config.toml
num_key_value_heads = 1
intermediate_size = 512
parallel_block = false
lr_mult_o = 0.697
Each number is 128 + 24 x the weight over the matrix's rms, rounded and kept within 0 to 255. Layers, rows and columns count from 0. Numbers have three digits each.

# layer 4 attention output (transposed), 128x128, rms 0.109, rows 13-20,77-83, columns 0-127
129079145123086124110108140110138137124119120115106135159159113119134119139144124087127129137132124126131154136118136105153159121122152136130097130087081125107125135098074101091100136090165156129153121126132168126112126108129116122085163162130116140143153155132138126119128114123127107129152114144120137120136155124137111117127140108119126148136111126133107128118110124111075109115089
126124125099092147151122127112095122081139135091164111164150121156133190108100112103135111110120138104147150144104130130115094171165133099122114184127125138112126184143130159125128110096134122131139135153114144108149133118130121133112114173154152114093116141120117127119170116134115160172143064122129115120156112181137113105151153164136117106125164133118099071138142116140145114114102
126153151162085090137133131160089149118101128145088095111090118151127102171166123133100110140116120114103110141124167089120120091103159149122146083171142113131140133130108155119092096101135167098125099119123108152117171167134137106079124134117107148117134096136149137156109156128135093134143148126134128111102139148140124099132104092148129114139145112116093109126159139137111100143109
095171159120148132180093088119132093100159124132134125196132078126129118162090131131140155110124111101130133143116109125117117073124143103127084124137148126136132097131127115104188116131122121133143100091139139143134129141146139123155154122080136097154163134130159099133136136039112133123122182187148178108122137123084118136148106145129179113154137135131119161135136117121119161103108
105112108116153117127087150101152119112153117123118109148113118100101169119137128142122146113164127122141140142129121099123118143120131129150138124130117112135153117142136121152148150095106147156139128113081137168052119124093117153136108109090129167173122127121144104113130150155121155146104114100160150138122100121114130135130131080130132128114124147144148099121120113126155128115121
137132128106160131147146098137135098122112137082162132127163088099107103103150154120114116139130106128128116155126077180131094126110104114126112123088147095139152140110119144087137134130111165122137124127120115145129122099145114149159098130107163118144128088133107134161133143144128115096152080160137132126105133152133160132100115096150140093160110158108145158165118166158101138129152
157115122143122115132151132153104103138101072113111098131105100182167137115134175119139125099145095119144115068159125114176164133124121125149121124153108120130081162133144113106083156104144109122149102119090108120154102094112089169153115149146122125112109152137150113160122088061144141113080176131135148140125127119148152123125128144116138176122122127139137124119150121131115135154119
158122151127096114111145171141114140137136127163117125111118135148118138122115116125122161110124115100148117112124119130132172131123155161139095129150130087175123118133102113127156113114132119148117156125112145140114147155134138127112146155112087128110138141133170101109123161084090123131080155177132157167163098127125090090120103160116123118124109131125091140108173137096144101116139
104140107131139148160105163106113116095054094102136130089121139117090136106139148104128134103130134144106155118106124151104153140146110113108093145122104107106120129146110106132171138144108151124179119134118102100147137171120106087136076148136109120104115113115112105110144114101100161114136175089124137095101138161148136157125122113154121143134115147130100160089131123114129139111134
138115154189154122104104140145129160130096082162094171168144118164113146142177125149090135116138136173156126113131116151140107095084129154143110095121171147122113122148140150137165171165140109138142099086129143132099143159138162139112133100107126154129131169115119119139110139122148119107053179133116096128146152135115133114161085136112142133136089164104089133168149122076127097172105
147153139124149124171135131068135154080171111117133154113123118093128144138089136130161068170094142155163130121163129159100121120130119118157131146082150166142126120188113153118124121156127094139173120108131123118130144134109100108110142129146165128131115163132120082101162107123137179134084125086140130164117105093168126071134141118075144134145123097136136110074108106168125183131152
111138078155124137122149133142121135152119159128075138108134120151157120084123129183106097151122097092126141085120146117141135093153146122147145126126088141162076118131112097133095165097170139146112165164109142144104115108132102132110100114127112142128176110180152147132093109128166136094135140149122111126144111158110180139130149149149112094151086091140167121135157136112136157114101
181113113172127112110160156110102144084137093127194150153144132092105118152089107084122126134075074125127117083119113151147116146192155117096118100126146138132136095116158159131125106139130164135131141129154125090160126161157184084131126139090107127133119135175169179068147126158116143165079061170159116169169130127108103108103133132177114113132136087147127127172131123116148113123141
139129140164098120118116156118153158151152145130133152137129109170136166145104121098124145119097097102144098086129120097114190137139165129116132158101097211116068171121167144142073118118105146198106131139176104098110084102133160121116112167129149099131131152065123146102131178135150114112080146159129103100114127126113103118178111185137147150135137126132122127099157162155124108175134
135158170127104148090160131099131107132143131152135141147123128101128178134138146174121128107094140158134128088129128171110102112154118129141174149130092141170121109111123119135148111161060164158130177156126131106147121105139113140106119105082172167142136137114123117102110146121120135094122094102152159140110171146117106131157121152166119115145149108112094113108110118114142134134124
# layer 4 attention value, 64x128, rms 0.189, rows 14-20, columns 0-127
165069123127146154102132172123111145138196140168133146089108184123125136124121123105102093120177103170163099150127115132135119122113108099066146165096102127092164141152162111106119133108144154175147151143132138101118107123154109127096170076154113146124116139143123148111154122104141072117102164160100156148133171114111157138138107130116130142157110137136109127132112161125111162163101
147137135093104152154148165119113115110117106106087140124145121144110121101141083052146149145149160124107165088121100118144094191122105137123082112103112111123126177150115129075163115104161120073126111125174134114106072131126117152122144123139112103167137091096105108154125140154124094103089136132114163098135130090140087114113141123107142117065116150119106162127174125096149110159160
137103125168116122107187138135136138143131163127106113086134125114116107091141118174117135132107126101134163132128177123169132141170127193164118139107089126135121093123097126142106105140137101184148156124059166086154143153093105124115096158136145125095144131102131146146149105175146109112111086088118133123115127130113157111128127122119129101153075098137123116151151167126110088104128
091136147070139060098127144159118128102086122088135154080123145126146110146146114119122107126116134121130155145180111175108109109161140106114100132109167155180123114081153153120152091120159136104131114160113170113149110143155166093138133178144113142113092158118144121118111141091153122144117122121139115127116152114105137160160117093110103146146137154151110164109146128076143104106125
061085164156112092136158192118150144108143118110173109111118153117100095127110138141141106133161138127156151114141122105171087158144174133121175081073137141136143118069109141127142131113087089166114078158168160125143132135102139147092174105102118133173108118108102146115144126152154095133135131110144114105133090166143128145148101150162116150171103099133133129134098112157151123142110
104157115160139101113150175088168141135120099117153136148117122131149095091138131120103132155120147113077138055124122140091136163149108167098109132133101152079119139145166152106159127145095178144119100162135102125086124161115154115140129143120138147110149106122116136155136139127142108145142154138109121151137089120106164095145110126117146092159128113093129137135124151125172128108109
119095110121197123114139115103163114117138093123161098110123126068129140113120120141111144088166137122116135169119132164142138120159157086147127122149092098113144177135132143106115104123106134100124143055081151131106095125122137167119132143137143102110114121123131122127109076114157113115131131070106064154133137091112132145124104151136125149125127123124104069152137173126129129116124